Weights of a small transformer language model.
Size: 12 layers, width 96, 3 heads of 32, vocabulary 1215, 1.58M parameters.
Architecture: RMSNorm before each block, rotary positions.
Training: a variant of Muon for these matrices, 115M tokens.
Each number is 200 + 40 x the weight over its row's rms, rounded and kept within 0 to 999. Layers, rows and columns count from 0. The size before them is the row's rms in percent of the matrix's.

# down: layer 9 MLP down (transposed), 256x96, rms 0.192, rows 87-97, columns 0-95
# gate: layer 9 MLP gate, 256x96, rms 0.312, rows 88-98, columns 0-95
# up: layer 9 MLP up, 256x96, rms 0.336, rows 88-98, columns 0-95
down87,097,206,165,167,222,195,204,178,197,270,196,172,273,176,146,225,198,269,182,146,211,239,225,203,148,235,164,177,108,253,288,259,208,222,146,166,169,255,135,191,149,225,133,214,217,208,102,167,212,189,208,234,224,214,231,201,158,181,194,210,242,197,216,210,200,252,221,169,182,176,167,166,92,146,213,157,224,239,185,232,124,207,267,171,207,145,234,255,239,152,160,228,210,213,263,225,211
gate88,097,184,133,174,161,141,154,298,248,209,190,193,199,148,192,186,204,226,126,201,207,184,182,171,261,209,207,236,296,204,177,266,219,190,157,190,209,138,226,207,218,205,245,248,240,233,145,214,206,165,159,201,238,198,228,237,171,179,222,219,193,256,281,183,211,201,104,210,204,182,316,256,197,214,174,276,226,182,112,237,191,162,164,174,265,183,199,234,246,235,218,194,187,200,234,231,134
up88,103,248,281,201,189,174,185,144,214,210,203,145,211,194,155,237,225,220,176,186,173,171,188,119,149,296,219,164,213,183,193,161,286,211,234,205,102,237,203,203,199,187,276,218,187,159,190,292,240,253,206,180,217,245,254,141,150,195,191,215,220,179,306,216,200,218,203,143,211,143,178,166,181,158,233,184,214,205,226,123,203,200,187,194,214,250,196,219,217,234,182,182,202,208,259,134,97
down88,098,186,234,223,192,172,242,178,127,147,118,247,181,207,170,216,230,149,202,251,130,136,161,209,236,195,296,251,195,116,242,158,191,268,171,225,214,221,165,199,226,194,153,187,178,257,191,224,216,177,227,168,181,191,148,199,194,170,255,233,183,200,185,194,243,137,271,218,251,193,200,149,180,232,193,285,156,133,198,212,226,199,123,239,253,255,168,168,207,203,230,210,136,138,145,251,180
gate89,092,149,228,139,169,203,151,184,184,170,180,173,197,229,235,166,129,253,288,212,221,211,210,201,241,193,253,215,222,199,192,225,212,192,251,199,246,235,264,246,192,228,188,228,241,215,204,248,246,173,300,140,246,262,242,100,223,183,187,200,161,164,207,162,133,235,212,265,186,185,260,189,300,162,167,195,125,253,179,191,269,211,177,155,245,202,211,143,254,180,188,231,198,171,208,143,206
up89,090,160,121,254,217,155,240,201,131,237,216,170,216,211,160,165,158,221,163,180,193,155,244,132,156,187,177,237,174,166,262,302,183,166,192,176,189,208,231,139,157,211,230,194,167,203,201,195,231,144,225,218,180,201,142,206,228,242,221,149,258,171,195,151,136,249,163,209,143,186,168,247,225,212,269,142,215,190,215,223,240,176,104,221,176,265,168,257,269,171,178,211,224,198,296,154,227
down89,087,238,171,180,154,168,211,251,193,203,232,204,244,189,166,215,181,200,155,162,224,144,179,176,246,144,263,210,183,191,199,163,177,131,159,229,207,140,192,182,225,262,218,158,141,205,166,139,191,284,179,161,299,181,83,181,212,212,176,163,204,166,185,223,225,156,190,205,170,175,228,215,136,175,216,242,137,249,175,293,184,222,233,143,196,144,184,244,131,227,257,240,200,148,260,205,158
gate90,102,149,128,241,186,126,159,152,232,231,179,204,169,241,251,244,197,265,183,225,254,168,193,244,222,203,129,193,233,247,265,228,323,216,210,177,208,194,267,177,149,147,205,205,195,182,274,155,245,208,175,193,139,184,238,212,211,175,172,235,179,222,159,181,235,223,179,195,203,182,204,248,153,272,160,283,177,184,199,132,205,216,249,206,130,207,213,199,106,159,235,177,190,234,260,183,205
up90,108,190,226,164,246,232,145,201,144,250,218,215,234,150,229,198,175,161,189,157,210,125,211,237,139,216,181,188,182,153,151,174,193,184,189,216,213,278,241,161,124,140,258,201,226,197,235,183,211,261,218,195,191,159,222,214,345,195,253,164,194,251,242,126,216,193,162,282,228,274,136,136,168,239,251,196,206,211,189,208,207,171,237,221,228,232,197,159,214,203,188,136,152,166,263,200,197
down90,107,184,220,128,158,199,204,258,163,197,194,228,156,236,181,236,197,116,229,169,205,229,283,115,177,222,163,154,198,233,218,200,170,165,213,210,206,233,187,180,210,225,278,263,261,180,219,263,209,196,215,179,229,331,212,236,192,183,110,193,270,198,206,244,184,232,237,220,184,109,243,301,198,181,233,202,265,146,159,209,124,184,164,166,214,210,223,194,220,182,193,207,159,183,218,216,192
gate91,098,193,269,137,187,279,250,244,240,201,213,215,194,209,185,261,201,258,188,244,210,111,93,196,197,200,204,194,227,189,138,196,166,163,168,171,252,201,223,171,275,270,229,129,209,226,147,186,213,186,239,198,150,209,191,209,230,245,204,114,201,249,151,255,152,249,118,198,212,215,150,191,259,171,153,231,207,257,265,212,230,187,224,183,214,226,241,179,269,199,185,233,227,189,237,195,136
up91,103,220,186,222,316,170,148,189,249,225,152,172,146,227,175,138,180,146,186,192,160,219,177,210,169,183,230,165,172,281,176,167,160,175,185,185,163,190,177,262,191,166,192,187,229,269,266,153,213,134,203,211,232,193,179,193,132,116,271,177,262,86,224,181,195,198,226,157,205,179,182,196,172,206,207,220,161,269,281,192,203,171,187,183,196,176,224,145,162,192,211,178,240,215,94,226,202
down91,101,202,222,194,198,119,240,215,199,155,339,256,165,284,193,155,245,258,192,165,228,195,137,136,182,187,117,220,237,180,244,227,254,198,212,208,205,241,176,248,177,179,185,173,173,191,229,185,239,219,152,234,184,225,278,211,224,213,210,203,242,175,152,191,298,150,233,226,244,244,175,189,120,162,252,206,204,187,171,235,127,187,144,148,181,215,221,211,212,195,261,216,165,198,243,209,165
gate92,090,178,149,197,206,212,221,280,215,242,245,219,164,246,203,194,259,214,188,275,247,216,248,210,176,167,143,183,212,184,167,139,169,256,173,150,281,109,234,242,134,145,161,169,268,138,222,179,270,257,209,192,181,177,140,228,188,174,249,230,177,293,228,217,191,259,221,273,194,213,248,159,189,185,147,176,222,250,180,223,235,174,229,243,157,176,156,231,168,191,204,251,221,226,191,245,174
up92,099,246,157,265,243,161,207,170,220,175,243,206,235,239,186,181,154,247,236,140,202,201,137,205,134,245,185,193,296,209,240,161,209,205,186,143,148,224,183,173,240,200,161,142,188,225,184,208,179,172,217,212,233,169,204,204,209,216,171,204,253,156,111,199,279,219,159,198,264,241,140,237,227,207,256,179,145,241,199,288,223,119,137,175,230,280,198,197,152,258,180,223,127,246,216,200,183
down92,104,132,125,248,181,181,199,155,137,172,206,210,183,211,213,242,242,196,191,247,264,227,199,226,160,132,324,241,150,174,165,210,206,173,168,199,217,141,240,179,174,145,194,155,170,213,115,202,126,242,289,213,160,233,133,188,224,210,226,144,135,224,221,200,216,274,220,196,170,191,209,147,212,246,190,221,265,235,208,158,202,279,233,179,208,268,166,209,234,222,186,190,206,237,226,176,238
gate93,107,143,250,137,169,231,225,211,175,239,214,174,133,212,252,189,190,225,151,229,212,227,262,255,274,154,170,225,218,167,191,242,267,265,188,256,131,168,211,226,198,127,240,263,246,147,205,203,104,212,288,236,155,140,170,207,253,222,202,151,223,276,190,217,182,209,199,153,165,195,220,222,129,198,207,218,205,157,247,193,253,221,190,235,233,276,182,217,250,166,174,249,198,212,167,185,216
up93,107,178,148,191,237,242,211,199,160,228,180,214,116,187,171,213,236,230,269,227,184,140,196,178,145,192,110,240,168,261,180,243,201,118,201,175,240,249,313,205,180,174,249,201,196,188,261,214,184,187,162,200,83,184,226,249,146,202,248,273,146,188,200,239,252,164,174,217,199,264,185,191,180,187,245,165,149,178,170,215,223,194,190,213,159,290,177,134,142,210,198,223,214,206,186,200,164
down93,110,221,222,254,215,170,132,173,177,143,130,201,290,133,188,136,163,202,191,243,195,149,260,231,240,199,189,221,152,117,196,147,180,208,279,155,184,231,216,260,170,210,181,213,134,190,216,227,172,184,203,172,199,141,197,194,148,240,240,148,202,146,229,228,248,236,199,234,116,275,238,264,199,187,208,206,223,155,218,117,253,199,209,173,198,154,259,188,185,181,250,164,146,256,219,172,203
gate94,085,168,271,237,215,173,217,214,205,211,192,190,225,188,226,233,212,202,211,256,127,247,254,273,128,271,263,154,143,130,225,244,205,190,151,169,207,160,253,240,230,266,185,161,191,157,173,201,125,236,186,254,282,185,237,238,121,233,202,173,207,274,173,193,241,160,173,171,132,199,171,168,203,196,235,157,207,165,145,205,188,276,208,268,265,226,237,273,189,200,203,205,222,194,180,189,190
up94,080,241,195,155,219,198,154,151,198,218,224,267,165,263,130,178,173,194,172,197,152,158,140,225,188,200,222,196,212,259,244,192,202,118,224,212,210,230,113,217,214,134,163,266,147,185,193,170,269,270,204,175,229,179,278,191,256,225,248,281,200,146,251,239,179,227,222,138,226,172,156,165,205,173,220,243,148,202,241,179,160,139,243,148,214,221,153,190,181,145,192,220,200,275,207,191,131
down94,091,212,166,216,158,202,207,270,204,236,135,241,144,150,212,148,244,159,240,184,284,265,246,200,249,199,97,253,237,193,202,183,252,236,218,152,195,249,182,120,172,215,282,207,195,228,204,143,214,132,233,224,154,230,179,164,210,213,157,193,169,196,192,154,169,180,194,252,216,216,218,228,155,177,215,208,208,179,177,161,278,167,147,215,145,242,225,104,204,190,190,183,139,188,256,166,266
gate95,093,166,210,144,201,202,189,230,189,158,145,230,191,162,205,274,223,184,231,261,206,149,174,196,138,127,161,130,249,153,223,217,217,272,201,174,163,202,295,173,182,191,190,240,210,131,217,183,268,273,221,227,229,155,218,178,170,178,187,248,166,160,262,185,196,259,143,190,289,91,224,193,165,216,180,275,200,193,201,255,224,173,199,209,172,213,204,135,149,216,241,202,191,200,159,267,217
up95,105,165,174,252,218,181,141,181,231,185,201,217,280,165,258,192,136,187,257,197,178,202,166,183,191,175,196,202,203,228,221,232,180,130,158,185,210,197,200,252,174,224,162,187,260,142,186,243,241,183,175,168,162,236,163,213,250,161,180,163,172,177,180,165,196,169,259,213,155,268,198,60,160,181,222,181,219,155,185,217,211,211,92,234,141,234,236,231,244,257,241,271,230,257,114,170,197
down95,103,270,268,144,181,255,189,186,135,184,232,214,158,271,116,226,172,243,181,209,213,217,201,195,262,164,229,237,217,172,158,229,189,186,211,228,156,183,191,165,186,240,160,195,205,271,268,211,240,157,203,171,180,157,205,230,176,152,213,270,254,248,182,210,181,178,245,188,237,264,193,245,212,95,251,251,139,260,215,212,215,220,240,299,251,181,271,197,257,185,235,193,167,242,195,226,219
gate96,102,133,215,127,202,218,129,208,152,213,318,216,196,164,211,190,204,212,219,244,243,201,177,183,210,201,265,185,260,186,250,252,242,190,228,142,245,181,287,154,202,191,247,203,159,221,234,190,155,292,218,168,182,295,195,249,276,188,222,221,210,146,173,221,212,215,203,222,245,186,298,212,170,143,202,187,195,230,141,201,257,172,124,197,174,227,195,174,179,161,216,153,180,250,173,220,233
up96,117,268,216,223,202,225,260,175,227,246,249,234,212,179,199,244,143,177,156,130,159,188,207,254,184,207,125,148,196,215,205,125,178,188,127,207,213,146,187,188,186,191,123,299,180,229,181,240,156,135,174,208,209,175,208,186,175,178,238,47,231,256,203,230,271,217,210,216,208,240,171,207,150,205,238,189,232,180,226,208,208,210,276,215,231,201,189,174,155,250,171,241,213,259,134,205,191
down96,106,242,271,248,178,193,246,196,199,246,205,243,184,173,204,221,186,215,172,161,145,207,190,202,159,185,0,172,184,179,189,179,173,223,186,204,143,216,102,217,249,160,164,189,241,159,201,174,196,192,203,205,256,196,224,179,186,190,191,312,217,196,214,205,183,203,161,115,192,231,204,210,225,202,220,139,220,122,202,169,181,230,241,135,198,169,187,235,162,237,196,231,156,200,210,163,208
gate97,099,200,186,183,228,247,163,250,151,147,266,151,151,132,163,189,129,196,182,166,211,191,193,229,167,188,245,207,210,143,261,134,277,210,127,245,199,138,210,195,152,222,186,228,160,154,119,175,209,180,219,215,202,156,172,225,136,216,149,259,121,208,256,195,129,258,256,148,121,206,256,182,154,180,237,188,202,199,216,204,244,176,194,197,235,200,218,209,220,231,272,267,199,186,196,228,253
up97,094,116,232,175,270,283,238,209,111,254,257,196,277,215,228,246,126,208,166,158,169,166,225,188,212,199,177,176,326,127,215,214,182,209,234,191,163,214,133,226,194,189,231,244,178,156,206,214,230,229,217,212,198,170,158,207,215,197,175,153,217,234,171,196,195,123,242,230,154,222,136,179,129,191,200,245,237,139,251,211,213,155,256,177,167,197,187,173,233,228,203,118,223,181,190,243,196
down97,093,298,168,237,219,203,194,192,249,288,209,199,175,209,162,146,182,122,216,193,176,222,183,244,107,158,240,200,164,202,226,219,149,199,213,202,198,212,241,198,272,175,197,139,167,212,127,224,292,203,169,141,292,138,201,209,217,200,199,93,196,192,184,184,192,266,221,165,211,246,146,225,181,145,204,216,201,182,195,173,208,255,255,167,263,175,180,262,234,201,251,185,151,152,228,208,176
gate98,103,225,207,240,151,228,225,107,244,228,264,170,261,159,220,223,173,197,240,238,191,196,209,245,192,252,103,240,173,183,223,136,307,197,205,163,110,200,195,156,195,213,204,227,170,180,235,265,170,123,247,231,216,163,208,176,282,241,217,174,206,206,193,176,209,191,223,144,162,131,189,199,221,191,172,206,290,205,231,135,179,226,215,204,225,182,214,217,187,218,197,283,174,272,169,181,265
up98,094,159,207,199,139,210,194,186,204,215,195,122,207,168,138,152,186,189,143,232,146,203,179,210,194,205,240,319,217,201,138,195,144,183,206,249,253,200,214,224,180,234,181,187,223,263,100,205,178,200,262,202,220,196,237,175,176,216,216,160,155,208,167,179,191,194,238,204,176,261,222,227,203,195,165,214,164,268,269,321,237,242,251,257,201,225,172,222,189,156,248,221,216,97,260,218,248